python train.py --n_layer=12 --d_model=768 --n_head=6 --n_kv_head=6 --head_dim=128 --d_mlp=4608 --vocab_size=22710 --activation="gelu" --norm="layernorm" --norm_place="pre" --norm_eps=1e-06 --positions="rope" --rope_base=10000.0 --rope_fraction=0.25 --qk_norm=false --attn_scale=0.0884 --bias="all" --tie_embeddings=false --parallel_block=true --init="normal" --init_std_qkv=0.0204 --init_std_o=0.00417 --init_std_up=0.0204 --init_std_down=0.0017 --optimizer="adam_variant" --lr=0.00037 --beta1=0.95 --beta2=0.95 --weight_decay=0.13 --lr_head=0.00394 --grad_clip=0.5 --warmup_steps=372 --schedule="cos" --final_lr_fraction=0.0 --batch_tokens=65536 --seq_len=1024 --doc_mask=true --train_tokens=1046000000 --steps=15961 --dataset="wikipedia_en"
Each number is 50 + 10 x the weight over the matrix's rms, rounded and kept within 0 to 99. Layers, rows and columns count from 0.

# layer 8 MLP up, 4608x768, rms 0.0288, rows 1778-1832, columns 512-575
56 32 30 65 64 45 52 50 59 54 21 32 36 51 44 56 20 56 28 51 46 65 30 36 57 62 48 54 52 30 33 55 49 47 68 68 57 48 58 56 52 48 56 46 54 44 57 49 48 72 58 41 50 34 62 59 45 51 29 51 35 49 46 51
29 46 53 46 51 47 69 66 42 63 48 41 42 44 54 53 42 70 39 63 38 72 55 40 65 50 44 46 55 53 39 36 55 44 65 40 43 53 52 44 38 42 56 38 63 61 47 57 59 49 41 63 42 51 46 51 61 38 44 38 39 27 68 54
43 48 65 59 55 47 38 80 39 59 50 43 60 57 42 20 47 55 46 53 49 64 44 46 38 35 46 52 45 51 61 50 60 45 49 46 57 47 52 53 49 42 54 41 50 52 49 49 52 43 61 44 36 49 49 62 59 60 42 46 43 59 36 38
44 24 55 74 25 48 53 48 49 62 68 49 55 56 39 62 55 53 50 38 64 38 69 64 52 63 39 38 50 51 52 52 41 51 45 54 38 51 63 58 46 47 51 46 65 62 44 55 52 35 38 45 46 48 60 61 43 65 49 58 49 39 35 45
45 54 56 57 43 41 54 64 48 47 59 48 37 58 66 27 48 46 37 39 55 42 55 50 47 61 72 54 52 56 43 59 66 67 57 48 47 47 44 42 53 46 57 59 62 51 54 70 48 49 52 51 42 45 43 50 49 38 61 42 48 23 64 47
57 44 27 51 40 49 54 61 57 58 50 59 57 62 59 51 55 61 54 28 53 43 48 63 45 38 60 55 65 35 64 56 39 54 49 58 56 54 55 56 45 39 53 44 61 50 35 49 39 56 53 44 55 59 52 54 44 52 28 50 40 57 55 40
59 27 43 27 61 49 53 52 59 56 47 51 50 53 63 48 48 61 32 67 49 44 44 37 53 58 44 44 49 51 49 63 43 57 48 53 49 33 38 51 39 47 27 50 53 53 49 58 43 55 47 55 50 54 47 42 49 63 47 06 35 52 52 58
42 42 57 50 42 28 39 70 60 47 45 39 41 46 53 38 59 50 66 40 54 47 58 42 52 42 57 53 60 38 48 45 67 47 52 52 54 41 38 26 30 50 45 44 65 42 46 42 59 52 65 37 34 57 51 71 60 37 77 52 61 46 46 32
30 35 44 44 19 30 44 58 52 40 36 48 46 47 37 43 56 31 55 53 56 62 59 54 54 45 62 53 68 50 71 59 44 64 45 48 64 49 60 55 64 48 43 49 41 35 37 42 56 52 55 52 57 44 51 51 54 43 49 40 41 53 47 48
45 50 56 55 54 42 59 43 66 53 33 36 59 52 41 45 65 66 47 42 46 47 59 52 55 60 51 45 64 47 51 37 34 70 51 33 38 65 54 66 50 35 45 44 57 38 45 59 54 66 39 61 42 48 52 59 40 64 36 38 43 72 57 64
56 34 53 66 49 64 40 42 49 47 42 53 44 43 68 47 51 44 58 52 45 50 53 55 42 48 61 61 56 37 44 56 45 61 41 50 40 32 49 56 57 34 51 65 53 48 63 51 50 51 52 51 44 46 36 43 49 52 52 55 54 49 47 40
55 39 47 56 43 45 51 60 64 51 36 58 60 48 48 55 50 51 62 58 57 59 40 34 56 62 45 62 56 38 55 67 49 47 43 42 41 37 49 42 21 64 40 35 53 44 59 55 51 64 46 59 64 56 52 44 46 45 49 42 52 45 42 40
56 43 48 49 45 56 71 56 52 40 38 59 40 57 58 48 58 51 51 64 62 49 55 43 49 32 27 40 56 38 45 54 56 45 34 53 45 42 33 48 44 42 42 56 51 65 51 53 62 64 52 54 34 52 49 45 44 68 49 50 53 58 46 47
48 47 39 63 56 40 44 57 49 51 38 29 47 56 50 45 54 54 40 58 48 59 55 48 54 43 52 70 53 48 56 45 73 64 69 41 43 50 48 53 61 45 61 44 63 59 58 50 53 56 33 43 39 44 55 64 39 43 55 41 41 47 38 20
43 66 64 30 53 31 38 40 60 38 53 54 55 48 48 74 61 49 31 45 53 56 54 52 49 48 58 55 39 54 42 52 63 52 52 45 40 24 63 59 57 56 46 51 63 66 53 47 61 57 55 37 34 51 51 40 51 37 58 46 64 59 57 43
50 55 55 54 64 78 58 51 57 49 54 52 62 49 38 44 33 41 54 54 47 56 50 50 36 55 50 50 36 61 42 53 52 36 52 52 50 58 50 47 70 35 36 53 54 48 53 60 57 64 62 53 47 51 50 65 48 33 50 27 42 32 65 49
42 35 43 58 41 61 54 62 64 58 53 58 57 47 40 51 55 58 52 44 45 53 48 54 55 38 59 54 47 51 49 45 38 64 48 50 42 62 54 56 47 43 42 40 41 57 36 40 45 53 57 38 54 39 34 56 60 50 42 47 59 43 49 51
43 56 41 70 36 59 64 59 40 49 44 57 42 49 46 39 37 58 52 38 47 43 68 52 42 60 46 32 57 50 48 50 57 53 45 55 59 39 41 41 60 34 41 54 45 52 51 50 69 67 47 39 27 44 53 64 48 37 33 48 39 47 34 54
47 65 39 59 51 51 47 61 52 59 67 35 51 39 39 36 42 55 54 55 51 66 35 64 49 42 60 52 47 35 42 35 46 50 48 28 64 54 44 48 79 74 48 38 55 58 44 56 29 59 63 41 60 43 69 38 58 66 39 77 51 46 57 51
36 45 31 48 39 64 53 65 46 64 50 66 48 48 52 49 52 53 44 50 58 38 39 65 56 56 55 42 60 39 61 48 50 51 55 47 40 55 63 72 53 53 42 60 54 46 50 53 65 55 52 39 51 45 29 37 39 35 61 54 37 31 40 63
42 59 40 58 52 46 54 38 44 52 40 40 42 66 69 37 49 35 56 38 58 37 42 48 42 47 48 55 58 36 54 61 63 54 57 55 39 49 57 50 67 28 48 47 49 39 54 40 61 47 44 46 24 65 47 42 48 42 56 54 47 51 42 41
58 45 41 45 38 33 70 50 35 44 68 57 57 51 45 44 51 46 39 42 63 40 52 75 48 48 57 46 54 48 51 30 33 34 55 47 40 47 47 47 32 37 44 55 52 28 47 56 54 69 59 50 37 45 43 54 54 49 66 50 54 38 43 39
55 40 73 45 24 55 48 32 48 39 51 54 57 44 46 55 53 51 44 45 54 47 42 64 62 46 45 43 52 44 48 32 44 52 60 40 48 71 59 43 50 57 50 36 66 20 31 44 43 42 52 38 51 36 63 48 45 71 52 58 49 43 54 29
36 49 39 42 45 26 52 46 41 58 53 65 37 61 47 41 50 50 49 42 49 54 48 57 58 28 45 50 71 34 44 47 38 43 42 36 49 48 47 48 38 36 55 63 67 37 28 51 48 38 58 61 55 59 60 50 62 76 55 58 44 52 49 59
46 72 47 59 44 40 59 43 50 50 55 59 25 69 54 41 33 48 50 36 53 36 52 54 47 54 59 54 58 72 64 40 41 57 60 41 32 61 53 50 50 42 59 32 48 54 52 55 52 52 63 37 37 49 41 47 58 34 47 44 57 47 40 51
41 37 35 32 40 46 42 20 52 36 33 43 49 59 52 39 46 71 35 53 39 67 42 63 49 43 37 46 43 65 50 66 50 66 54 44 47 42 53 57 48 60 45 57 66 56 30 41 55 59 56 42 58 43 45 65 61 41 48 39 48 51 36 61
51 53 40 61 44 42 77 71 49 61 33 58 43 62 72 34 39 38 47 42 63 48 58 60 74 71 54 36 53 37 50 47 67 55 38 55 45 58 50 44 38 35 37 48 59 56 45 69 42 67 63 56 49 68 65 48 38 54 46 35 57 50 50 44
52 48 34 52 49 56 55 39 76 44 55 32 41 52 57 27 33 30 42 46 63 50 42 55 46 30 53 56 41 61 53 44 57 52 53 17 42 48 29 63 63 56 57 52 53 71 52 71 57 30 43 51 54 46 51 42 49 52 47 44 57 35 45 54
58 48 30 59 42 48 48 53 60 53 43 57 51 48 64 42 45 32 41 55 49 49 49 39 43 55 43 41 75 40 62 55 38 50 60 61 68 53 53 55 41 35 48 32 46 58 61 59 46 53 55 56 48 45 63 44 44 32 41 47 27 50 63 45
57 43 53 60 46 59 57 57 40 49 49 38 67 36 45 47 48 51 35 45 49 51 48 40 52 43 47 56 52 54 69 54 41 49 46 36 38 45 46 41 49 44 47 64 59 50 56 57 57 33 35 63 49 27 51 50 44 35 47 43 53 41 48 43
38 40 55 58 25 46 57 49 50 69 63 54 48 61 69 52 43 51 60 39 35 66 30 45 65 57 41 44 57 43 38 40 56 46 45 33 68 50 58 59 58 35 56 48 54 38 57 39 39 48 64 37 45 49 45 62 45 45 51 41 61 30 33 25
34 64 35 44 50 53 44 37 38 58 52 44 48 35 50 49 47 47 32 65 39 55 44 43 68 51 44 64 58 43 30 42 34 49 55 47 45 40 59 41 61 61 49 38 26 51 53 47 50 51 55 41 56 48 54 46 62 48 41 47 29 40 49 66
49 52 40 61 44 31 67 55 40 55 31 51 27 39 46 53 62 42 54 52 54 54 52 28 54 30 44 51 54 63 43 31 48 59 47 46 63 44 39 48 50 39 58 53 44 58 48 67 45 42 34 47 28 65 64 49 44 79 45 46 45 33 51 55
52 52 55 46 34 48 55 43 64 35 35 62 44 62 54 72 56 42 36 44 67 52 47 41 39 58 71 60 43 49 50 41 64 30 45 39 70 45 49 62 63 56 39 46 29 47 39 33 40 56 55 64 36 52 50 47 50 43 54 44 51 63 45 38
46 32 50 57 56 68 54 44 39 47 59 50 63 57 60 28 54 66 37 50 54 39 26 55 53 45 54 50 44 56 36 51 64 46 23 38 33 37 55 60 54 46 49 59 76 50 48 66 37 58 53 57 54 27 48 63 55 40 59 49 51 57 46 29
46 33 55 38 61 45 59 40 41 43 66 49 56 63 50 47 47 41 44 60 54 55 61 58 45 49 62 41 64 48 58 54 62 56 54 59 59 27 42 49 35 45 42 43 55 63 55 46 59 48 58 47 64 49 50 53 52 55 60 66 52 47 58 45
57 51 43 56 61 48 60 61 50 53 43 58 62 60 50 47 60 46 27 53 51 39 35 47 51 39 49 40 63 57 51 37 62 50 41 61 34 55 42 46 44 44 63 41 37 48 67 63 49 62 44 54 45 67 39 56 60 45 49 45 43 42 57 72
50 63 47 29 56 52 43 63 58 46 69 33 42 49 64 55 58 20 59 37 44 29 32 52 52 28 47 45 64 52 48 56 53 43 42 62 64 37 66 54 62 33 60 45 71 51 46 43 56 60 43 54 65 42 49 72 45 73 56 55 48 46 54 52
49 43 41 53 45 76 60 62 49 48 67 50 39 60 48 35 65 55 56 45 56 34 57 48 67 42 59 53 45 53 55 70 29 70 45 51 39 48 55 42 53 58 52 46 48 66 65 58 62 36 45 51 37 61 52 59 40 56 49 53 45 57 35 50
61 43 59 35 55 61 53 46 52 52 49 49 64 76 45 53 38 46 53 67 39 32 47 45 59 59 44 49 48 46 51 31 62 55 55 37 50 58 50 72 50 40 58 54 39 63 48 48 44 43 38 44 52 67 45 43 45 49 62 37 50 51 51 33
44 48 61 57 48 46 42 44 54 51 78 42 42 35 57 51 39 46 55 34 52 53 45 41 41 45 50 42 39 61 51 26 70 49 58 49 37 42 64 55 43 43 41 34 49 55 44 48 17 55 56 35 58 60 50 63 58 32 50 47 48 55 73 45
18 53 38 43 37 56 46 57 56 37 71 63 60 53 54 41 59 47 57 62 53 43 54 47 39 37 51 44 55 51 53 22 53 45 42 55 42 44 48 40 40 63 59 73 47 43 46 39 48 44 65 55 41 46 38 46 50 50 38 52 56 36 62 63
53 67 39 55 44 43 40 51 51 54 68 52 47 34 54 42 41 68 48 52 64 53 35 46 47 55 43 48 41 56 69 53 52 35 54 69 52 64 45 50 43 46 58 48 61 50 34 51 51 57 62 46 45 52 38 51 36 58 52 38 60 52 61 67
58 52 34 56 47 47 44 61 32 40 53 55 41 53 67 57 47 65 45 44 46 64 43 58 37 44 52 61 47 35 50 47 54 33 61 53 43 55 68 58 49 29 27 53 57 40 64 44 61 46 59 57 42 37 59 45 52 38 48 60 27 47 57 47
42 43 56 53 50 48 57 51 55 48 50 44 35 55 71 44 51 56 43 65 41 57 35 43 34 16 24 45 60 58 49 64 56 60 60 40 53 65 40 46 56 54 55 41 41 53 54 44 50 60 70 37 42 48 29 63 36 43 43 36 37 41 59 50
48 51 32 45 64 39 68 58 47 65 53 47 50 56 60 52 39 29 64 51 36 59 56 64 58 38 46 55 52 61 63 35 49 44 41 42 57 45 54 59 50 55 24 37 47 65 68 55 70 54 55 41 73 46 68 51 65 31 45 63 50 41 47 50
31 35 28 60 51 49 49 48 29 74 58 59 41 45 46 44 47 55 51 42 52 46 52 53 43 49 46 57 51 28 63 48 52 34 64 64 61 53 41 65 35 48 41 33 51 58 54 53 41 61 69 59 68 55 40 61 57 46 43 51 45 43 51 45
62 44 42 47 52 22 45 61 65 64 66 24 57 49 61 41 50 38 49 59 41 59 44 52 46 56 56 41 60 53 51 60 61 51 68 41 31 44 39 56 41 50 53 49 49 50 49 61 51 45 68 56 43 38 53 48 60 54 71 38 56 46 45 50
58 62 46 67 47 50 60 67 65 44 50 67 27 59 48 53 32 44 59 44 46 58 60 60 57 52 63 53 68 47 46 41 59 51 47 54 58 41 59 50 57 44 56 53 44 38 40 45 49 58 61 54 44 50 35 47 36 35 64 56 76 66 43 51
30 52 59 54 43 58 38 61 63 35 51 70 35 51 42 58 60 41 59 67 40 32 42 40 54 56 57 30 47 40 61 55 58 44 63 27 51 40 46 53 46 50 41 57 46 47 38 77 39 57 57 52 56 48 36 69 40 47 45 60 59 56 47 47
60 47 36 48 54 50 59 75 52 32 54 50 57 52 38 43 68 42 43 54 65 49 54 50 54 37 50 53 60 46 54 56 52 60 47 57 46 52 39 58 51 50 42 54 55 39 38 44 59 18 43 49 43 62 58 50 39 71 54 39 37 53 59 45
53 54 46 42 46 46 66 44 41 62 50 36 55 52 61 68 43 61 36 51 59 51 48 58 54 56 27 59 49 38 31 40 67 50 47 34 36 35 50 64 60 37 68 52 61 56 46 52 54 49 43 38 38 28 47 45 48 62 48 61 62 50 43 36
60 53 53 43 68 53 43 47 68 56 42 31 62 48 48 59 50 48 48 41 52 57 44 63 63 52 36 50 54 68 42 69 54 53 46 53 40 47 58 58 58 40 47 42 38 32 55 48 43 45 48 41 40 61 42 43 65 59 52 37 30 46 49 39
55 40 48 66 58 35 66 48 41 53 42 35 49 47 40 66 57 50 48 49 60 51 62 48 49 56 55 50 53 53 56 43 40 54 50 30 41 42 63 46 47 26 45 35 51 39 66 53 35 48 45 40 39 44 43 69 46 44 60 33 40 38 47 50
35 49 52 52 52 52 43 44 55 58 64 54 48 42 46 48 65 49 48 44 53 45 48 51 46 41 57 52 43 49 57 52 55 58 60 43 43 58 43 55 52 50 49 42 67 46 66 52 53 35 39 39 57 55 42 50 58 32 44 49 57 41 33 48
# layer 8 MLP down (transposed), 4608x768, rms 0.0256, rows 1778-1831, columns 512-575
51 52 53 48 28 50 47 51 50 59 50 53 55 55 69 42 29 57 50 42 47 59 56 48 58 40 47 42 56 68 58 41 51 37 51 49 60 56 58 54 46 40 41 39 58 40 44 63 46 52 41 39 63 67 50 41 83 41 48 62 66 58 56 51
51 64 55 41 58 32 36 27 63 20 45 57 59 28 48 55 58 37 43 58 65 49 62 46 53 35 75 54 46 29 44 68 49 41 37 51 52 42 42 57 50 71 38 38 30 70 40 73 44 35 75 70 53 54 53 73 57 66 49 59 73 69 64 40
46 29 47 50 38 47 51 23 66 45 55 50 50 47 60 54 47 57 47 55 47 49 79 47 56 43 53 24 61 55 37 55 36 40 43 49 45 57 57 57 46 46 36 54 60 50 42 48 48 52 53 39 49 56 51 50 40 46 51 60 53 50 60 48
58 64 50 41 48 69 39 60 61 33 38 50 42 42 40 61 47 51 56 40 44 60 39 53 57 59 39 59 55 34 38 56 65 47 28 38 53 52 68 43 50 71 48 56 28 40 45 68 46 49 53 53 69 65 56 39 68 43 50 49 56 45 61 69
49 45 32 47 64 51 37 43 39 41 54 57 51 37 44 66 45 65 59 61 57 70 43 62 74 35 38 56 57 38 49 42 33 41 36 63 58 55 48 60 60 59 48 44 53 52 47 31 60 52 55 43 69 53 47 39 38 68 36 48 47 72 50 37
33 46 60 68 46 56 71 41 53 53 63 46 53 60 55 48 59 19 56 57 40 52 60 65 44 47 62 56 47 48 40 51 63 74 49 49 57 51 57 37 60 47 54 26 41 45 43 57 48 32 53 43 47 41 49 46 53 63 72 61 61 55 30 67
53 62 36 54 37 65 51 56 45 56 63 51 58 30 48 48 52 34 67 52 49 48 36 45 46 43 69 51 70 55 30 38 38 46 53 43 47 53 48 54 47 52 44 50 57 42 51 45 49 48 57 65 52 64 61 61 63 51 45 71 67 44 57 41
41 58 44 39 46 68 62 41 41 48 53 55 51 38 51 45 45 38 44 46 45 55 37 53 61 34 43 42 49 56 59 29 47 47 49 48 64 48 45 64 56 48 49 52 43 46 44 59 56 49 44 52 80 59 48 52 37 61 24 57 36 54 58 60
67 39 40 56 53 55 49 56 44 50 66 72 37 52 57 56 36 54 38 50 42 39 36 50 52 65 42 37 41 61 58 61 53 38 48 57 39 55 46 43 42 56 45 57 43 42 49 38 44 49 39 53 67 52 48 47 48 64 61 42 40 63 35 38
37 36 60 35 49 41 50 46 43 29 48 60 60 38 52 34 47 40 59 59 51 52 39 58 28 49 65 59 59 52 58 47 65 54 51 62 56 31 35 62 28 61 44 39 40 60 29 38 55 49 53 26 58 59 52 49 40 30 54 56 58 38 32 59
56 68 54 51 66 46 53 51 29 52 53 53 50 62 61 61 47 47 44 66 60 43 39 60 53 43 37 62 50 57 61 50 56 52 56 49 34 58 51 49 32 56 49 46 35 63 49 42 54 39 50 50 47 44 56 65 62 63 62 44 50 62 54 49
53 49 57 37 40 55 63 34 46 40 47 39 54 63 52 53 62 29 44 41 47 50 53 63 57 36 34 44 33 61 56 40 55 55 68 45 52 48 38 63 44 29 49 51 44 52 51 57 48 37 49 50 46 50 39 46 61 66 50 56 53 52 59 60
40 40 47 55 67 61 43 52 48 46 57 55 34 44 52 53 64 60 57 43 41 52 43 59 47 68 52 57 39 58 53 42 43 44 53 36 67 61 50 44 56 54 57 48 47 45 43 53 39 54 40 55 51 43 50 49 55 53 44 44 45 39 68 46
64 59 39 47 39 53 45 47 44 58 38 63 39 44 43 31 42 43 63 50 37 38 58 37 36 70 67 52 34 48 45 70 56 81 48 35 52 49 51 49 52 50 39 57 59 67 57 62 38 66 54 68 52 38 64 45 56 56 57 63 49 53 48 43
51 47 38 63 54 74 49 67 41 48 44 51 34 43 39 29 27 34 58 67 38 57 38 41 54 57 38 54 26 40 48 69 33 58 53 51 68 73 46 41 50 39 39 49 52 34 48 53 45 35 45 66 45 58 62 38 68 49 57 43 52 36 51 45
37 41 46 43 50 41 61 60 34 39 54 42 48 45 47 56 63 55 54 49 66 62 59 42 49 48 49 63 68 49 50 48 49 66 54 41 50 56 42 48 51 53 46 40 63 69 47 48 51 52 47 47 44 40 57 49 49 61 42 57 54 68 59 35
63 43 53 53 66 45 54 46 43 49 32 50 45 58 70 50 35 44 32 50 50 58 41 38 53 45 48 50 36 39 49 41 82 54 56 62 46 45 41 55 51 28 49 40 58 62 53 55 50 55 50 58 44 65 67 47 55 44 37 35 44 38 76 55
35 41 58 46 68 52 24 37 43 54 69 42 43 37 40 73 54 46 48 41 29 70 35 47 62 37 40 69 51 38 36 41 44 56 40 43 41 50 67 53 47 58 72 50 48 40 48 48 36 50 51 43 64 51 50 39 48 60 61 44 61 59 50 61
49 38 62 40 38 55 54 41 45 50 52 60 42 65 67 56 43 37 40 42 56 48 38 52 36 48 48 68 38 48 56 42 51 58 50 56 52 68 52 25 48 27 42 56 38 44 30 46 65 49 25 45 36 72 27 47 43 38 48 43 34 40 46 61
67 43 60 36 58 37 43 45 37 44 56 33 33 41 43 47 41 45 51 62 49 69 57 31 62 58 55 42 36 57 62 59 45 43 40 61 53 54 48 32 57 55 43 61 45 66 52 59 53 50 61 64 49 52 54 72 80 58 48 64 53 59 63 51
66 45 56 47 47 57 43 52 49 38 51 60 65 41 37 60 38 47 42 47 35 64 50 58 58 47 44 43 56 54 46 46 54 50 47 51 60 58 42 63 44 83 63 35 45 41 56 48 48 49 51 59 60 64 30 39 55 52 45 54 65 55 48 54
41 56 64 53 59 52 51 49 53 42 52 48 39 36 37 41 51 51 61 46 47 51 34 51 37 45 41 38 54 55 41 50 60 67 50 62 35 56 40 61 62 58 51 50 51 62 47 48 38 30 48 51 47 45 43 52 38 58 66 41 42 55 39 50
60 50 35 57 56 33 39 52 51 57 42 39 55 57 38 36 49 74 44 43 42 62 43 51 47 69 58 38 57 42 65 66 68 64 47 49 48 51 56 59 66 57 42 69 46 39 54 50 29 58 53 27 51 70 44 55 57 43 43 38 49 48 33 45
62 40 53 50 50 77 51 56 51 52 43 32 51 54 52 55 43 40 48 61 48 46 69 44 43 51 50 44 35 65 53 46 58 51 55 53 42 59 57 43 59 53 54 39 47 62 65 41 46 55 48 35 44 46 49 56 30 46 41 35 54 42 58 46
38 59 53 53 44 48 57 64 64 57 50 68 68 57 44 82 50 50 46 46 64 55 49 59 36 55 48 35 45 33 60 45 61 53 49 48 56 73 45 50 39 21 45 60 54 52 36 44 41 68 30 56 43 52 49 61 43 66 60 55 51 53 39 65
50 53 53 49 54 61 51 49 62 48 53 42 51 50 49 58 51 44 59 45 72 49 47 44 35 43 54 45 44 65 63 49 45 47 45 51 49 61 41 49 38 49 29 66 44 39 55 45 50 39 48 62 51 42 49 54 44 52 48 61 51 58 25 47
53 47 41 35 50 42 38 31 43 23 51 41 74 50 46 42 66 60 52 55 47 65 49 43 26 37 51 47 50 49 42 53 53 43 56 56 58 40 49 44 71 65 49 51 41 38 51 31 59 47 51 54 57 37 42 57 43 39 56 65 47 50 50 60
32 50 64 34 51 61 70 64 34 31 64 65 47 58 61 72 70 45 53 72 54 64 62 37 53 64 46 40 42 60 39 55 38 52 64 41 56 59 50 12 40 43 34 54 46 53 60 58 55 57 67 52 47 56 29 39 51 55 68 62 60 65 44 59
39 42 67 52 39 32 70 42 54 54 57 30 39 41 45 46 52 65 69 75 40 50 74 43 78 60 42 52 30 60 54 55 38 63 40 57 36 41 43 60 50 30 56 43 52 50 55 55 45 23 64 59 42 55 67 46 45 48 62 51 39 42 40 29
52 40 42 20 59 50 43 53 46 55 48 44 43 64 51 50 47 30 48 54 59 50 58 49 67 56 58 42 59 61 41 42 70 31 64 67 69 58 49 48 49 52 47 46 40 52 48 46 45 49 52 54 54 65 54 58 63 65 51 61 54 57 41 49
35 62 51 42 32 37 52 55 54 47 48 56 52 43 44 57 71 52 35 47 47 33 45 43 36 54 42 32 59 43 47 48 61 38 36 27 58 62 74 45 50 51 55 52 56 36 44 63 44 45 56 49 65 49 51 27 45 46 46 49 41 54 48 46
64 45 60 59 56 44 50 61 53 40 45 46 42 58 40 39 40 31 58 43 46 36 54 40 24 64 62 33 37 49 63 65 59 47 48 46 43 50 55 46 37 30 53 48 60 48 62 64 49 50 29 37 34 53 52 45 47 47 54 54 61 60 44 40
51 32 53 40 63 63 39 55 58 51 58 39 56 59 56 47 41 43 49 42 60 49 41 60 28 60 59 54 46 40 49 69 54 51 62 43 57 43 59 46 55 49 47 46 51 36 48 43 54 64 56 49 69 55 45 59 49 19 52 42 48 59 55 38
51 50 36 38 68 43 51 46 35 52 47 38 48 48 32 39 45 55 53 58 30 67 62 64 52 54 39 37 47 43 43 58 36 54 42 49 40 58 57 24 23 43 51 47 57 53 46 59 48 47 37 36 52 44 43 56 55 67 50 57 68 47 60 68
45 52 40 52 41 41 54 50 62 50 48 48 52 48 54 57 52 32 63 44 50 73 61 41 57 51 39 41 44 50 55 49 46 51 67 70 61 63 58 56 51 53 51 42 31 47 44 52 59 38 55 52 51 72 46 20 53 66 55 35 66 39 52 56
33 77 55 51 43 48 55 56 71 54 44 60 34 40 37 36 56 51 58 35 32 55 48 50 35 51 55 55 31 43 42 47 46 42 45 35 43 75 45 61 69 50 57 57 59 32 55 62 28 47 49 49 44 66 57 45 49 64 48 45 41 63 31 51
42 64 43 50 31 48 48 53 51 49 61 54 41 40 39 52 40 48 63 74 58 63 72 44 51 55 49 46 54 52 35 61 45 52 46 47 45 57 53 45 60 46 53 44 61 37 42 61 48 38 57 52 32 35 53 53 47 62 34 58 60 62 53 18
45 54 39 57 35 30 49 51 53 45 51 39 73 47 51 60 56 49 16 48 75 52 50 52 60 69 55 46 37 49 43 48 52 57 68 42 46 39 34 29 53 58 46 58 46 61 60 57 43 57 44 34 52 54 59 46 51 51 49 33 56 50 46 40
53 43 44 59 63 35 42 54 38 40 34 56 51 40 51 42 43 34 27 47 51 77 37 44 38 56 48 39 50 63 50 24 47 23 50 50 53 66 50 38 59 50 32 52 61 32 31 55 43 66 52 42 58 42 48 64 47 51 50 39 45 64 53 49
43 65 46 55 48 38 43 59 47 58 58 63 38 49 28 48 53 52 61 61 38 56 49 55 53 57 54 42 45 48 50 45 53 44 50 36 56 50 52 40 56 66 49 44 44 53 60 55 48 60 64 40 39 50 51 38 63 44 42 60 63 41 44 66
19 53 39 59 50 37 73 48 36 40 40 65 63 56 45 55 36 54 40 62 38 53 65 55 44 51 51 55 49 30 56 58 40 41 46 71 69 54 42 52 50 53 46 47 58 45 58 44 57 56 41 49 58 38 37 50 51 61 47 51 53 46 42 60
70 53 47 46 50 28 47 38 68 58 46 54 42 64 30 59 34 59 33 58 46 60 45 67 49 40 30 59 36 37 54 52 39 47 59 44 57 48 49 50 51 38 46 65 39 46 38 49 45 54 42 28 59 66 68 55 61 41 68 45 43 43 39 48
52 40 64 51 48 52 53 42 33 47 58 35 49 78 53 57 45 44 50 62 54 33 69 43 45 46 56 47 52 46 45 57 32 50 52 36 42 54 51 53 40 67 43 47 38 47 53 51 55 37 40 69 51 38 50 67 56 40 58 44 58 54 35 58
59 49 60 55 57 47 51 61 36 59 66 48 37 71 63 36 62 27 36 71 46 50 71 33 41 73 54 49 30 66 50 46 49 30 57 41 62 40 76 48 58 50 66 40 41 42 59 42 69 31 50 91 49 40 34 39 53 51 63 45 62 49 56 40
55 61 49 40 42 47 52 60 49 71 44 53 72 46 48 61 56 30 49 46 68 38 69 44 62 42 70 60 63 38 54 54 47 48 17 66 52 35 51 67 63 58 38 37 48 57 42 59 57 47 52 64 49 45 81 65 38 59 43 68 59 53 48 34
66 35 68 52 59 46 51 44 46 64 50 48 43 40 54 66 49 62 48 45 44 41 36 49 49 54 46 60 60 54 52 55 44 49 63 69 46 62 57 50 75 49 65 44 61 38 49 41 30 34 38 48 34 43 48 54 31 78 62 64 34 45 46 50
46 60 55 48 36 67 61 36 46 48 56 41 73 44 46 54 45 40 47 53 56 61 56 74 34 47 48 57 43 48 44 59 41 73 59 50 52 56 35 49 51 30 52 42 52 43 65 40 51 37 47 76 48 52 55 64 32 74 43 46 49 41 57 63
53 56 55 47 38 63 62 49 40 47 36 59 50 52 47 53 48 64 59 54 64 59 55 39 52 49 45 51 58 50 53 51 47 52 31 59 68 38 61 53 56 59 37 42 38 62 46 45 55 56 56 54 35 66 50 50 60 49 47 58 60 47 73 56
46 51 48 47 55 51 54 39 48 78 40 37 52 59 43 40 66 55 54 62 50 34 48 46 32 47 60 49 48 57 50 67 49 44 43 42 42 65 30 60 53 52 36 60 48 55 52 52 44 49 46 47 47 43 52 46 59 52 32 45 36 42 46 47
51 37 47 50 69 60 56 42 50 44 48 58 51 55 48 44 39 51 45 43 44 69 48 57 44 55 49 64 49 39 30 44 43 61 36 42 59 58 53 39 48 47 42 44 59 45 48 35 47 45 43 53 50 53 53 49 53 62 39 52 39 48 50 51
40 72 49 62 44 55 38 39 56 65 54 50 54 47 41 52 50 43 42 49 35 62 50 52 52 54 53 54 55 41 63 52 47 49 46 43 40 57 47 36 58 46 62 52 53 52 56 59 46 73 74 56 61 49 47 63 64 45 46 60 60 49 44 66
75 53 74 47 50 53 53 42 55 51 46 58 36 53 52 59 42 52 56 28 48 27 36 51 55 52 59 38 44 41 55 38 57 58 48 42 45 34 55 59 50 63 56 50 46 62 65 41 45 49 60 61 51 49 49 68 48 47 43 39 49 35 54 34
45 51 48 53 38 48 37 51 53 54 60 58 55 68 42 53 56 45 56 43 53 67 41 46 48 57 57 56 48 39 68 33 60 62 57 50 51 48 42 62 35 50 52 36 64 54 56 50 46 36 53 62 60 39 60 48 47 56 59 74 64 55 56 71
44 49 65 41 36 48 35 59 52 37 54 53 47 32 44 39 50 35 44 45 58 43 33 44 54 36 40 58 55 38 49 49 62 51 48 51 61 49 23 57 44 49 43 65 47 51 34 53 52 50 59 46 69 58 49 30 49 48 41 69 52 60 55 46